config.yaml
hidden_act: "swiglu"
norm_place: "pre"
qk_norm: true
parallel_block: false
init_std_qkv: 0.0207
optimizer: "muon_variant"
lr_mult_o: 1.5
schedule: "wsd"
Each number is 128 + 32 x the weight over its row's rms, rounded and kept within 0 to 255. Layers, rows and columns count from 0. Numbers have three digits each. The size before them is the row's rms in percent of the matrix's.

# layer 4 MLP down (transposed), 2560x640, rms 0.124, rows 1345-1416, columns 512-575
097:118101082157131151183137159155104135173127084175153141113125134139146126126092179109095133074152122103109137162190103095141104219112161175097135146123067141154130133074120110097061153105142210
102:149199150115147171187145191134138138142118122112121139143167145101110077196134120121131121159115157080131029130138142141148132055116139144165104120112135119145160143168102080119125118093104148
098:152145065144141121156064127082082154098102140175114110169109135127116135144086099169180056139148165137098127141140150119119092090113136131187112121121139134157118157207143125120145079206181151
101:076080127130099123177095111135066134089139144108142109164106198128127066145170133136121077152140123147179144135121141159098141135127095157060085077198133097142157142086136165103196110172112149
106:140123143127115143121072144177154226149170081097163128153132137144117101101141172138063133098170122183201088065104101134113155101086111109116087208142127145123160091085167165064145145119151143
097:152157098098156122114135117062147147119099095138094156121099128141123080170147166124122120067029102157093121145149079149064068102104110093115132082135120086102162146081122155137126066090182161
093:152121113128123190124118126125126134144092105116109156123072067150096138109118120079091104106192093172135102142165126078130149132133092098183119142185145124167137110076097175107181136141079052
100:130141187096189109110112137135144101109126128154162134119184108114147127150192113157136121112132090127176116116149183128188166160080182157127167075181067089093076143185077082125130182061085120
097:107177132074179136088110135103125098087101141174155118109143083124101122203113125039146195142200148138118107137141128103066140137115174140146086116113126115142046138106176131134168076083111111
099:093149111124119144121123114191107155135093171121097132177141094011067067167125068123136081150121060090122110129101148168100098176117106152122103150133133126102086097155179166112123127209069112
103:126161144133111150108156138172166116112105193114159164114138120099119085127154125115089040069115169145089108154100154111162108122138073120165093145153093124088110156122126205177124127117076227
100:122128209136143130145145148127126130180094137135104192121207143164139070164078159104113045091165083112122099115137104123108115136154064122155125215090115064116144140139136151136136083081109077
103:124075062216141093147144134120150074124150094161123188177117129113136099137112152160145064120131084163067135113115120073145123111180193084089133129109181111099152141120139156151141132158106140
096:151119146194140118092091211106102099114167178096146116132151170082145121128097173071114091139125116097068093050134155100097125123135111071044138118089104089131156096126147110148113081154093054
101:125135073135107199108125087105123110109094080145125086159153147091130125078126155108130117152145176153076139116102148154163081161148105185094151108158071091150103158082128098111087174179179141
106:120141105180132113140186160123031125079092053076117157164184064052117096081159165126151198105140123225123122189146117161138145177126088119120176064105133140107172137131106083112121165123124149
103:088132108170178138165088089156132132178144113091116131132111135129149131179088169115156158121140103154156088186154071137136128101090133131142158098139179135137089199115139164177139087096217150
099:100085118132106130172132164145073077102139155092126143137121178135092159111136135094121135110118082097115070095138135189197165092165126113142061177128232132107125102171085182155133202255169147
100:131184142133116149098133164078111131130104114125078172104119137058170101110117074149106123104114118140155147146098193202168113208102079127146086122122097178121153125035108148145089145066194089
099:068095142113116096085163105208159080093083131081145073139123089158146127115105149086111091128135216104064103181092102132172207097132155120138183146176074183148115172172100115102088121104057163
102:154135097146090132160058096136158081122096099145151052169113133160141099122130115146082196123137114143136107127024146115127125156109136127125102112156133114094152141010125092065126126087091048
096:137120150137089086117104123126122081090147139150129151143132135131143128140079126167110104180098156136077130138148126138124164135104054058128087104120142109138144130131088048140193112014079191
096:170100143139119148129127095204105129133123101150126157144056094170158117119173147102149137091060152164052177138165140122159122103120157133133138131115029105140148117197108105136087065084117131
098:136135120156104099095139117132122136151096148161081168102139134149093098093110087110059103109143136116130127114133176137162137082073079171098159175140154089099137122098069175132134119174089129
100:141080132143123164090122177129118168129191118126189178164124108132132147119151150111143143149141142141168116130127137160084084158094158123095091149128158128111090166153155163125097096055111162
099:147129090158175100173127141130141139106147132128160144144175121119172094135116172162184044207122094100128131098103115135173146082100091071106135130122111138193122154105069149188133100148089093
104:059135068168188173113141107148129197122093115091133112142050176183093121160113086175157121111098119139125074131084095147114145056069163058151105118087112156165070125081209155150134098116069154
103:127097095153117071143160085119150111179083145177159167117121166115174133091112182126148054166122138144095134152113152134117124110122134085113082143204125111152135093096106203141089095109110119
105:130131118173158171142142090103110080189142118146126105150121130090122124176123139118152124063164102148106135137174093096125138156074152082160139142143132109112100149137107117142113160115119167
099:111180166134169115091079059132054115110139125149128087107110091045186128128135108157079187120114129119170122139089162161193105114162116194129087131148102118199119160100146176107152058139171115
104:141195077117182028116135134134117133142127151184138170138149144149128149087078114153158131103117122136086115137055117125067117185201151117137087100141082093122169103145090150168159175088082136
098:146125087147183124135166145138155158141103155105124130137197132167187144134152138068087115142142194143144083078111132068163140163162126120199097105172187128144146181093161109122143133130136109
098:097157163070141139136162122113171152146150127152142111099092126086100121151169131106161101181096067109171130148144089142110186103142134108106144142140076142174110128172095117131109191115112160
098:114107127115144082105133068204176154142076165144172134088090199126187109080090144175114149122113101117052116094176101157136140137162103116048146136110089091150114123092176107122093131081175126
102:154139099086168147109115099096108109093111151090086112110196101149177144190135109161117127130102095119169115189131117125150131142208135080059113112131160121168115137111111117063186047148099162
102:117142139090152135161095154112083161137090108146116142135080151159088156076101092132129136176108132139054075118144097094114153095182068118151103168091144100078172105171132185093148081127115104
099:091082101112143139129095140121127162144074138168139161122109133199165114159163147153095123111125128170107127174155140137145090100191108154114091192117152134097146146097120115099138024142066114
095:085080125146165149131121163075077144193067041136097133134137091122091186051103047118126126142180129156116118123128141120124131163181168143110009148092066184103137150126099088149080161133094069
103:137064144161046149151126190057106122088147157142101096096137139168161104152139138144097115148147089096118116067162133115118152118123118071129127131095153174130123134073138118127157120129184153
100:106155132080094144174126114151137134104161163122128131136154126092108176189136079127157137164080145115101156176094157138091118131144190145144140108111125091107108199151171104116203142038167116
101:065109120112098094135156133181109132099143172110085151096082103124158191097132080130146085148138101090181188164098108089111179157135124096117135141179150143136173146086082098128137130094114175
100:164107146080140152151144123128125101083051136095099148209108122098123094117125172108192113150110125139171120139109087128096135105123076102128110089089133109104152148156090098097147114048134162
103:123114176118111143121104106118097126125125114109147087114151110137101180156088102135083111188137143124131150137108106140049109134127146075114150144140030121170102161146125070096180144097099053
100:113042142148085167125129110106161177183088123152137146159108140080164123102159132095086134109150167128142150139097153126132175146117188091079117202167054141122223121126095087088155156109138123
100:148172074145186146090110138144143119179097143137151100105156153177112131133183146192087157228132036128184109114104087137103115121157114087138111165104072103098176118091112138147158127142155109
102:059097143173143128155127141193143121186121173131130102123153137091080143080099147127174102155089170131123124159071164138078152160137098114168148090118131134228169123113111107094130142151159155
099:090178153069153138111112113161157156183114111144099094114128128080146128160151088119166087093160108107132175074111163123141095167157124134145106091190145130157126153039173133069124175198131168
101:089128196124130162123063134151112170146099145132107119098114134158126140100145067140161151150122168100131092103094169123120148121117096100133118119077117082096154148140082125132087088147148121
098:163150095171158095119068109107095156077137161097154180063087074102123145184122149136095119177099151080123075160103134128159146096130157134118128121067170183136180179066156098130141094018105180
099:110149186127131131083163087200114090160105135130093120123093213083147127089099102110142077116120107118117119180087075166083114184144130139167101084139145091126133124140185155101149125081122143
099:200113108171138132139115131182174098105144139149158100151147110149106081121140051123119201118146123098132058133173188075133129160114133186144069169191130136169131119100159031187110092110092095
102:097081125151130129162159134150119163127087179170146085120170126100125161068097143065126163175148106117177098132123115137144140057106098154143176179112112121128072142103119148169203097099111174
098:120143148174179106137171097053157131203110140091137161132137091092135090144086149125155159113075121124132106111094121133150132093085094099117140085082048184129159108177108122125147169139146164
096:177109146142102081100123065118125157126095106121116157124095128154230158152126106084127141100167129158091077143121124166114088135135077069078150063139162128126113101109086172114166142074170133
095:088162105164115193038079110168115124133191142117135180104110139104164102080123153107114090163122126078138107145094104141168176092121118125113137111074170170148148127163151146187118173144156115
103:100101120156140126089191169173113148156124100120125105147119104113099112143090092090159137159140137148174145165109144142186117143140097109168162215096110205103162163106131116134157091104128109
101:110136161105144090116165157085130110141129170151096090131115135080117118127121159086119050142117136137122110112098153146125077163085111085110147137105123054165102136091069178100150140076103130
105:135098139112147164137145129124165101087160173157128147137125111093059160091171126127184148076123133148182128023087174142165199110125130101093134142109168131089113137114182129142086118119116161
101:167119180111186156154119114086151172133057105160160152080114119160072077116087164125155119162154154194084117176093182174067138175124182131132146089154122147093153122119169128124155112089143138
100:125123144098177180165122067057182211034115097195114140165149105104099169148112131176152140131071105144046108160125146100150114129141104139145125156168144180149157153159118151136106135125104161
098:161122121207103121129088181137149120132089148047199141072106201144111151116101159126113076107102118140119151068096109062110081178136134137104099154120072141053099151084086169191180158185152115
102:151118105124115133146136119049133125142082086135115110152123148101126138108151136147113155093165111102085106140151144179137120143145137197119144067128164120090079171126076140156115113150149215
097:140075106108130116213141121159126090120188110115148125120121192132131128143110109115145123054092121154078166103115197098057127153110148105132091082099065115122121170105092125077072125179129129
104:142079098111102136150153074073180099106128118075147166132165093206141053086103163125114135157105120164130117127149126139145152114180078105175164137164149161086119073115163142121127096111128176
093:124187188112134176104119107129026127112132129136118116152164134104141149179086130177080191128165119196137142145159216090114103058164144168146136139111099136198114085104155106078121132109146201
104:116177111132092141125126117125065199092089092091171098140099205149078110128196106196076137168118133061128110097136165126111102170159142123104168132152160151158166086131119098147104107133103198
097:171126108155081103112131109142068153130126123128103179085143114074137087165176115112122167121094135098149105058067113124088153108119081095081164094171166117175143095074085141091089117203162133
098:156112090156119089130122174151140114139171199143164123139164147139115155119188058136080102114179157107121156152160135120142156110121048146120044076149139116171156239136130095101127083167118171
106:058144109069089126180120123135205109096139125162108067110119156086128128108128102182142113065053092177145130105172218120129099105117118195116174163165173095117161146109155169110083100112176112
102:159100135079127116141100076136093087200120133171115099132149103144132113165092152109149121124143088126121132180172128153140115068130133120141150125179076170094123137125074148087098152097141167
099:175133138160085158103156153170080064166132080166134092096111110122132116094109133167110184133119105129088102113129140148153138120098102090141138155090141079154170185188093093115122139083177209
100:110152120143137147050120139138147131124075148172119165124070097145176110136190111138112109065127126081208100110157138087129136158157133120122076151110112149131043115111184054145115113081140126
# layer 4 MLP gate, 2560x640, rms 0.246, rows 1346-1416, columns 512-575
097:162156099137076140106123124109131150064171105144146130139100111143160167151147103144162029107103148125129084123138173121158154109108163129104141111143096113130189171049072077107087130131151083
097:175122155091172087187136103142168116130157167077159139155159131126126179172127125134104113128186135136158131111090151117117169144068125141170127175122204155158026108163149154155146115135140126
103:055155166125154127100123133094121080130111071170106130021115136101090104160133167130190200149131130175137119124128092116111114137089142190144113124123126139074082150120094126127073078132188140
102:165181125086130126107127107156146092087084122109126147155104172097099128141150075111105130137188129155100107126090129097126148201140124051180070154110137133124094139120157182107125177102108087
098:169104081102149103142147132129105173100102156114053126156187131090094146133128089065123099120158153137191100137155125073175098135153179130086139191081138116125102117185125055124130073136096058
099:137106117120164139158143139106119126141148122130105166161169120169130124134158108083124134143158053115066154116112080091100121104107082130163141139134097100215117160066140123060137079075083084
098:122180155172165071100096103184088093103069128124107099141100140146094081115148158148118126119193164125105108120128077182116079157135127107104094137095120062159143148144203096137092048161126111
100:103118161182096122109128148100123116122167155147146154139102115198150070088095087137148124148159114137158136128137167103148099111137138142094119095129095128108101068125069136152114161120111111
099:123104163137123079125141132089152120138196083106112134123101135110132154084121164120091103099127091153136165061190117097153157119121155135101117166128088120170140177141128096113165102149096167
102:155188108132168159104121170130138107135119166099145132132139105128082067158117136138123154143080093149160127100178104113096119172148142111098094128130137108173186134049141122158136102100128043
101:112159096132162130207199142114156134072132132120088121151123145117120156095058185202136149106108148066105139139149143118150137183117135119161086092109106070162149169070180137126194150077180092
097:135081146167085149111153113131135105128125074167079059102066130106161160179128119127118123134128126145143061082134095092120136113076093117063092108147107145150181119068114117114125132104099146
095:138132146114103184119128156124100168166169156147142192155143118087110132117124172087133131081088132111165158084072079085103136148110103082124179084067119093076171118123144135135041132158059110
100:148155128115058098101162160105157116132070192117193129177097119120116181160151155076097146135118160107157207074160092143165143162179169120059154152167116143129114137118104128170080079096114130
117:200121097140160105147190120109199103151167146120139190142135113094190074132099086114151141111118140067126114145062105138141113080167132129151097176116130071138167096144099101137144115133115082
102:121120144107118125108107136099121121078168177160134131108178110165150158144134123166155138141155115175157074162166116139123117133098125116100125118158141111146050120130052152114127142106151092
098:139155138140128188167088095134093135150151096138106172124133036091092091108171107157182163136107134154178098088131091145089119161108133117162160118145132127124116076124140119149162131150059169
102:135079174070127111134176147161121130132108083103157144145146134146132113130139116162159158084087118240074175139112106113101103107125147135088082095099085153098144127168137131147143121156120062
103:106126150138138112173087071108128126118129112176148135062120142120109102215127103150104097075073185117125167121125097139108092141113121092151064158141107138132151103129101146129152120212136121
099:115099159111117129150093187170053066176132175102135053111104101150118218144125082124155203087108169116178095101103189117118150196180178144057109093155108030067184065160114067158116172172169123
094:160131169159135116086114159116134130141152157175136122159120153160158157143155103097172096108143166091127178133116206143075090136152141158169171169103177090140124127132148139166125094106106148
095:208156124164119093130135072132117103165082171170079112108112128183145071113080110140203110176107167098108100179144144140165178116123139132160141165150145115082141177097183121152112180158148119
097:105097150149156131086109194152125092187128174152145129174149166082194146145143143081155142112152112132103156128143128163098145128186135129200109109134172094078147095082104127067107171141078124
098:162105092087134155120156153142139180158114089155129042106116104150170180163161135138096108118095136114085140106031146166176140119097127138125159150129142136149180080141113166045175144116158149
102:119096115117123153106147089088102178172125099142148155150118095152174108154190106058066095174131146142137133070108056074069084132089066134101143132092179120095108103127135152097104118136130170
099:101213118133110139134061145104094129089190188113147182121128112189202096097118118072131096169111088105115105116119192108121123046113120173130122151190108112155124187117086142097136196131114132
102:168131126161142060110161099087141135170080140132171082120176071146166131122081136103189106145010103159087145189113108151142099145120226134128147103143107109144137083086106199124140129095136107
106:135124146090105172150097132152105048119079146071115097145137129151115138094167091136101153107073140083123182094147120147120148170194124147115164101163104130153059111126092053057025151154163086
098:127149124175106159098139095132102122110093175097158069135154115099111120158116134113189194173138070176150153179141184130082136225112129162157202143127163062096106135135163168142087163125086155
105:167155156146104137160120053073133107129165101154149072094144102115108147071139113125139124159099151122117119066112131118099191183109123144126174151167113129123138172095154076106194116132096123
096:179111117185125203069173131180150158111097152141123100147121173134134135155092134126154091093141147165147141133047132052129160139140109168097166137142092146107112113130107108167101137147055103
096:149113151095103088219180149125132134150201068159183130153168124097128146088114122154163130170188103107136122196119143177124150108109106114119073154179178155139080117197141125152123111146156092
099:223060074148148146147061120108059145116052106097059118201133156091158106118141097102150137067116145110144158153112078179154058090147135109164171091145120154153113155118056145141103081115103114
100:156125140101108093133112106129129118195104108162164122157116061126094158147111184064108084138085159115193143155089055147150111139139150126106044095111148157100081109155080105150092111154146113
101:114131159167144097128057183109139089134118144143111116108113181105168110203103170104203175085174112088142064166134109116111052086088178124139099108154119137130095147104180207119085145027176105
102:079068095132163089112045125131084135145146157102074115095110161135126215112101098095193152221146114105152153125133166124124106136055144108175094147114123136148136103118199176118139114189173115
096:186156182141127093125124118084169071106133176123170113065123119155127074185162160133103143134073100143219162102174144137162166123128163097146190089164163139102093126122102144130125027100057151
100:076114146196053133127166116155172084145100130103130123122101121161132128138158146155184161107110079098122155068121113103123117115168097114086079158127098136116138103116109035148139084114075073
100:153139113161081106153185178114125172133125121117155134132144133134098098087115152107125117116154137160106109181159143141090150163075116129103115145118091077065090142139128197126109092120106095
099:154158137145165102147167157112108082223117150193112144098137133133165108134131142114098062100129159117130167165093082103156094087097116120045118160134102137128131147159170135165174151094120168
099:117106094145134145161159088141114117110089169114108128090106142114152105131175115128135120101119110149160161143077111154038205085118164112154133162146181183126145085087169146139110137143144160
104:100072156087149111174136155100205137115108165136168161091125141158134131167099092141135105133150084117116090042179109126164137138178133173076122194109090127134144113129079122113105100134140087
099:208076135148126135099118111175189122128147130179106087122104106135124105134123134093120169186155143117204123183119064096076105116074171137203118119158115155136160118091143085139072171125158135
099:124123184137149077122150133134121153119105160154169104156132153163082078155097120177156162092098105104118094139101125156185116138181222110102098100107075138068139149144080129091098158151146134
104:126111119170113158109121148098174138116149127135130152082173104140142154161159145116140099134086152137172120101102053145134113110122137103090125129152151103151139201139088107159122119092086017
100:151191143056110088130162112085140116147068094084197162165124094150094116059083195142119169145104169093092125124129092130177118153121086097116122121113077125079173092145125088105145097200103092
100:118145113152090130145137199094092114142131093148156177075122143109154083119123099099120201153164124097140107088078127144164171127109166107189201140114125132142164135148162106123113139138140160
098:136142147145121086220164159125159065075106094092111117134180126153155092149094132108112079100128136111157138112148193209140172136087121156075125106140109125069170134191142142171122083207121102
097:160150113146142130090077044124155110097148188081114134067118111120033197215073112119077138139098193157118127151142106125118149120105185037061117149164061116104082128137085086154086116207133134
102:129152110122182136105107117127159167092172137118152155074111145138161158134076100085137066085175147107101165119109116175085099125122125100172113189091096167052149118203166098161133135134130116
106:138163082081094093114107060116156129166129117156128143083104143114124127137150136112126157139093117189113112044158178103089088114085144087118125074100132130143189141139113127141093098155140044
098:139102163128140115108168136165114144126119128155100135101138088155185084119142103116132164110106107145180142094121168155120103114142100120142092137185098143162165128108127148153113163141136137
097:156121188162047135128144079122122117188072150122164105119093086131126134159114126120191106116153122156165142088111154129177140109120101037143130088129119155136176101112115146084090133163113106
097:131117129066107111088154080076120126137170105076128255125130157122099095104168145104117154137152103112168132131137141126141062222081102072129156090148129078090157178138103106134125100118138160
102:121168151129161132095142101150061141079071155121180184100105143124176138085199173150120163115102109065118178112104080125074076157103188085150095101127162133072097064130153114132182129179133136
103:137143153154126154101105138163101131162109104187128092088182126106200112178187120102150131141111175139124069146130127096112127132086178207105121130138052112132139121114116099074125117142117090
103:150126095153136157155102100177146142154120128122147122098094099138110120132205110164128143177150105166114099143133162137109209201140105171126058097118206164097084087178181174069132085107174134
100:127152109161151121123178142079122171098151150117090141132148132123148151180177120133167167150142058187178110121119139166148115126101175201125109097058117166106114118196150137097179140159128070
102:051166110088175173128130083153091147091146143151116076099110133122110160136094113199171162135108201190087123150130162148169137140163100128059106112155111164118134142167125162151107093139119074
098:119162118121134153123196107147100115143141112178111138138149131152187088152130132148165140179123150131134125116199172209140108143125183099153134100156156083128102088158147133158150090149125115
100:169168128090183101093132172140034141133112127161107139119139151131097097090143150152104084149147112092092096138097181120091091134088132114111113145118116108080099134148149121117133083170102189
097:111086096085133103123152209102076060182159170103161147139136137103109098109158116134108169129127109083062173152123123103175162149095119099166087131139111107129172132085175090124072174116190126
104:135157129111103124116113167146111056145098102102131093217140127173108098120120123099105166137144111114089129160091092107094147191165115167158183057083113132153069149142141162153141123116104184
090:109143076126109123133097160140060112122107116135167114127169140067077159118173124075137142125105177104126105127169172159121142059120152097086134101106119128163133049135162124110163099146115172
101:111107152205097162169116160183126105154136109159094126144189200130106135156149163090164132178133147063167111150137134140147110174135131123107146148088115120038025135094136126133119102138192147
098:128145153132166126157112104122148139107143184167134162110178131108119138151093146143177103112142103091132128165170108105130201153148140096116150138084138135116244125180108153129165191144154158
099:107126180135157130130139156149144196125096085171108119058049111140171098109086134089165151117149138106111132145164154214124128058150137189135120087094134098100111103145158103132124100098105111
101:101140099101124124134137134095110139129142162160098060122156136126120168142117135159173095128157110134111163138107174184159075132126165164163078118203173149150083134093168162130148095062091107
101:108130122159076050096146117130157049125151075103109097137112083113172119133104172155109120109087120140139132224149124158169099143150127148130187130168157160123098016064121120125102111167148162
097:137107071125113082180158136107147142110112178114093114102103106133129133157055150144145181155166139105100135115116124083108138151091165123128057157154135100145162091142131151112117117164204246
100:131124111115119134157134097107086072143151102115103085120144157103128176102093143110096130141142168104063098082092140132135184101162167082060128137181182064111140161132164181105146103160101154
# layer 4 MLP up, 2560x640, rms 0.262, rows 1346-1416, columns 512-575
098:063156134121115172169110163116136125063113128127093172132066119076156101116152136110137066120121074107121105082163171107105191104181142145100117138103118110131164166129060083131106098161177172
094:137165146068060067104132151076177125106126162098137198201138072126096097158105149098120114113118104152183145178103130136078168163125121161157102118127169111083128121213154125148175067114139090
099:126132088117176144133130138091109123117143123088170176143086061109129118094127145107102146160156106162124126131100067168130114110125115133108132115190164159148105169125163089135170091117143077
104:165133148114172202198178174140111128092077130135107112144139163107110059108192130149166095129150179132166169125137125155093116132152111109178076167127074054123030193105139112111101170135124129
096:086181156099122103108141104160149141132139151183196155118090130121130078108152140145190119162079141160128116060115138147136131101121117124150128139174114166136092123099185170105131147165166141
090:164086149139182172085139090126159135151127159142059143124088099145112129139077137116123126130140074133140125144165088092102111089097120114116126165158028109123068182037106123096176096119139045
100:124115142165173116109126097151123125134184134173099115123137165133142197058096153165105086178084142167163084089174130132138057164125088107096127109122147150140175135146148149091073134050157085
099:158136108171117076209111134130164161141156135139123088075157114103152110133113109130106130160107103148162135113154102192089148181098151126144115164113141092125131156132132120086158102110092163
100:127154124104113093146104097178170098210114159106185137187136151145145128117147126158168095130110124141117137126156178108144110056106127109091087164126100137090146038088126188166135135148171118
100:073110141130147181132137135147135101165114122131181130170148038109086111155147133130128128102118100123116133108099100139104207090166144115101090105128152124093106126099155149084149130173132163
098:146096147111148089098119070073051112093161112092169115162135160078163094138115124179152127126119124155166107071165089104093135095133141148086134117182149125174093100161072119132135127102114097
105:116144108153148126121118100127102086124141181137178133096172120121148115145106132147049158121150095122167153174141105114066089135136096143174093146101190176087146153098132130141186108147128095
092:127159138130102120196122181144059150153145126114159129211186118180060131127068140093113138079160091113123132086041100107175185168159095080095138120052137104028140134082116134185085159174083148
097:101149145148145151130167069141116128118143123106079071150145159150125120081124105148140134099177140113069107209123098132054076196084110128138104144082109168160146157092068093139180164108141211
102:148111173138145103128156093094092160167180071131130123130103127107110131084081147155181096116121115100144167136106176107118131135152117126173053160119111149122139115192130135177121158124158137
103:069098098081111124173097160077108187097139128136150170109127144129107091125175175109100138153092156136116159104175143102130136088148196139133127107090121149103093158139093162122121151061073113
098:095139077131135144125118157152069161140121106141101131111120086090087081176078143148146084206134184113116176130127109135155101167119216114108135112096135137113172112130127091134169134226137168
100:145098118133105070085128160113108162159093198137074103130153103113146150100211117140115156109135082097122154096129094119097081153055106128152163126170154114127185156102150126095112140082128198
098:083124187112106129113159118100137117145099185116181108103146077097139153054148147198160206169142131138103112113074137076117145090163163116178180149120115134146056093104101077120085084080088119
097:152106143183148105165115116109157120055146085180126167164115119087173136120141077138126100149123106123130065145145166183147086096138168164166144136153155140144136134094093112097197068169109146
093:065109145156163103141137187104136176103163118160147129069114119168121149188122168116141099085146159115122166119187132131192135149140166087098087167128115139116145101109117117150085109155134145
097:201098081142113126081195124148062118118118100158140162053087154101141145144103141155148186102164098170159126125180128178149081130093117171165098107085164136116119126159096118194106146164065143
094:112210139147126134152113121037147150134111099113133088055131111148107148132151108146133137138055121115109167076172174096110122074100143151191170152141135083166126143147111115160134127131134183
095:134133099061132146072132087106115064162079121143113128098078139101192134117169108163106147132097095173116116113104134179123135083170124108154114147086140129139140116139211212139150169126168159
097:152116078119091163097200095095083096159143109137129110062102123101155136135112085134066087131144136158109139106130141149124131108191100144107115170186167129133180087122100142128140135141124164
100:162118109092158157116136081170119153150161093112159084192212169067099133108142128134190141131182087168117167151227145127135161118177082073133125171139127168182154113055096156126097070158125098
102:090132130184148094144151137104169158179101114182083125117110076167128178112148131128113083135118108153115145163148144132159137186122148175148058195097150158131122089116112196140115134131113071
108:162097130129162131081191114157061092113108112148076140140131169103077095080177120163139132101081151120122177184145134092150081134118112098151102128153109140080118139039158129176217145100096163
100:144075094131153143131164146138173149126114104107117103071162106171114161135155156159083127105111156141178168112142144085090128084166139138136120119061114148084191123129130153110137109178191086
107:136172202166187124175148112079152130127127110147132127148137102120192097122117128095180102123125154179110141150133108154095123161105133139148173153116144142161138131125074140119130113100146126
102:145103192125149143139108122127096120070112176113154074119148160147110075131112109110157082091141137127138131125129118063101087081136153157108102107118138146071095110135155111118113128123117120
097:114113127163146177144189151149118221189170179159203147075148114114145115060119173164147136107148105141138133148172125159121154092137161121100107133173128139160129147133149136110131168049139163
098:063122073164116087150134123079128158089146150112148128191175125118113104119091120095130113117124154130149146138118212052114133202171070144122171093127117160180128110151153161096046111123148136
099:089119134186146132088145181181138108054138114166130166109125156165134144150187172146155117099226076163098135083117164157104150162130145159042154141158157157080134142106125080171112125155099106
110:165128152095119088086130146118144152165145144132144134126085143132129147079188123132185184107110203175150095144123150131121090111108120160156121100198113160107166133131134166126102152086095165
103:092086162132164150099151116108076144071088175132135090147087147159161150194099101127145138137169121121130119167144100112107145117163100094159133172163130080192127093043069070151110097116090160
093:095095154061153130165110164123141207128090079161084090075177133135103151055116096143139111107122134103112110102131148152108089126094177162165115134128128139140156121103136124153075172169131123
103:106076146081134109142080076163079143156118161087110139105084142105128169131135075123092062141123142137163145104137095123154140100136129180169151151121149110184146134188076088129095142143133167
100:107112149168083108150137073117100094127136164133130124126138122111126102117137117091164143134140122099093156129131117129088060119125103113130141153149180131062166187117140145101147143131160181
101:102052107116165144132062161162073161102120130068141089110114095140105123125138131169187133082152126106161125160142087120135192182136151094167114099115120082081151129102080092153124164181104159
099:111077185059111160089144141109115076129122155139121074054113095106154067161159149078135133119111063152125119125143163136153087141122140067116146140081105126148137094156077185123157105177138156
104:110201117147092085116102072161203121135142077144110170114124108164119124122048121120173102138082130105108132165141108125121156093163128165150123123167117164120174112139184103179167121112137101
101:108148131188174126136155198130122109166160049145064099092099115108145123175111146183165089137139112018089096116148179102119113090209157101108118150199108130109148138093079116096202184102116160
100:144111119187071180157102115136154112108173126149145165149103091109174117169167141109081133130154140152129122071160105056156103090076106123150100146093132112198112146112178097155159100116113140
101:143089112118143143144162145141200127128105160136130145131142104121105133128065173131116143127228082130101112108137156160163171133088131142108133091084073131104143114176196093190113096105129177
098:097098114180131116178123149110136130096161176144154114118107163150135163149115056113149137136166121150125133061106081166090190164123134191158129126165211129138117133141176147146061150136080101
107:102123136115112111134093148091138165099101155185130123110138066129189154143079108152162092138144110131119187136119068193153136079142161123109132170105141140077183144076116130020084126153144100
099:140161108163135179080112053118142111142130150099082072129105116156138124134127154106146096109131147096194140095148157134131074203128124096115123146106120099163137120033147143120156165142079135
095:131089174144136128146149066137126181127156081173154102127116078099113129127145162100138110080128138115100147115039122070108030161142142088186135086092097137159114124161123142122109109057157130
100:102132099079148124127189173157128115109090164141135123081137126155092071099121073168098157107160147055136108166111097123144142132115154150162150120134120164211173135095135155118139160090123061
100:047133194084106164078103142149120148129120151135140107122120138117128154081168108125187162108097108127138146144122108116093119136120123145149149189148127200118135128100153097135176149139096184
100:125108094103074174144122203121083132106153109110165118105091096107185092151084095078112116170121118091204107097082143160121143098131110154141142132147076171109138134112117117097134089088168162
098:139126145100125072159105153090122172136132173104108122142111131158171120084128088136122086093115148167136142162124116058118103149122093086132125137090136178138197092109129149097143123131107173
089:144178082174081135127156098113074079152144126132112069117078066183143113143103146149136162117120164181108133089089091101174058153111080173111153138170070121142125088093143090172118100146114159
102:076192106057118116082068152171089084135124116122107131096106091096139134071109107177091159045090131103090082169107169101105123075123096075209075101137106089102173122101113130141090090152112143
101:094081146156126133135162109162153103123117136116133107131135127062057093210158117110110107163117090110121153113198188133152150112101179133155134143125136126208156113090161105147130132080180101
106:147111146136135150111136138099083166138153102125176124151129108139103110115120115090198133137135142126121147111110130142132092114097093191138149160150113130219118100165109112125089084117122122
101:069138161158124174148168125117135099078107123149152124218123141135116137078087117079106079093135159142140204131119110157151140144151081090104190164159185107102115138087170125166110098116132163
098:071153157121113140116151115104089174100129160120095128132194154134170164144108121148178108153113115167087068144153093070136142124170105134083075156145121113147147182107120145181121124223104079
098:141121153116166125115174130163163128145175131165071115101134122131122082118171128107166107130106117103124135142162112147093118136094174130219122154179107113156108090082170073134170152099129143
104:125071142089109136108108145099144162123102160067145058130157209164111116120110177164079165140093140135060162136163141071187156101164136082131113136116131155169103094210104137156122083131147103
100:125159142105096116120111119084122148112101117166116160063126175132183099147084165088148167149138139129124134115104097161142163103070125099211178086073130189100099187155085118110143151174164159
103:161114113220148144102050109157092122132118203162145113103132071115148090092155124142119163191160102157176128141158092119148113080137180129059105086186102101138094123123112111196139165115130161
090:103164157159119171086112128132087136113100142103123084118100118100118192196133105171100131124127136141111091164079180049198104104139169089131167143057125125108128167131122172106139142103108136
106:138138119128149183152140138150082155154123121108150097182116125143140038095136161151157151134096121063191085096149127161099115137102124100143083124134124148156105097147091146046117128114105139
097:107160156089120124135126169148159164094156146131109140136155077133106122139110119185122114161141128107178135104108096131060072097119085097107134132134179111105051141102165121106108107185129113
097:153146082139073107104128085046101132123042064148133114141170132166138104181109106135126076114163045112125192098170183140165080127202192151156144159106122174131154155117109151157091134084092117
107:090166116158098116161133116172103105050104154144095129190119111108158135121171080160087140178142133160119177127126139148117100167165177164097145172134073150137121157152131168135196153136146153
101:103131180077148119093152071189181125181124134094122143162115110124129107157156130152161095127183132135205119131119134101107123047115192142152061137127114107152088121137164120137100123064138155
102:077125125137123112168136083119101078038198096085060174147122104102113092102101128148135210159115124146131141166092107136164150156110151151125120143040152104121133124176148133083088112119115170
100:119133117099163116130118104109164122169156139151128175170100098095153074110091151112094114112110155156212119112146173137137166104153122161104108203107189177148096136096144101127122146099096134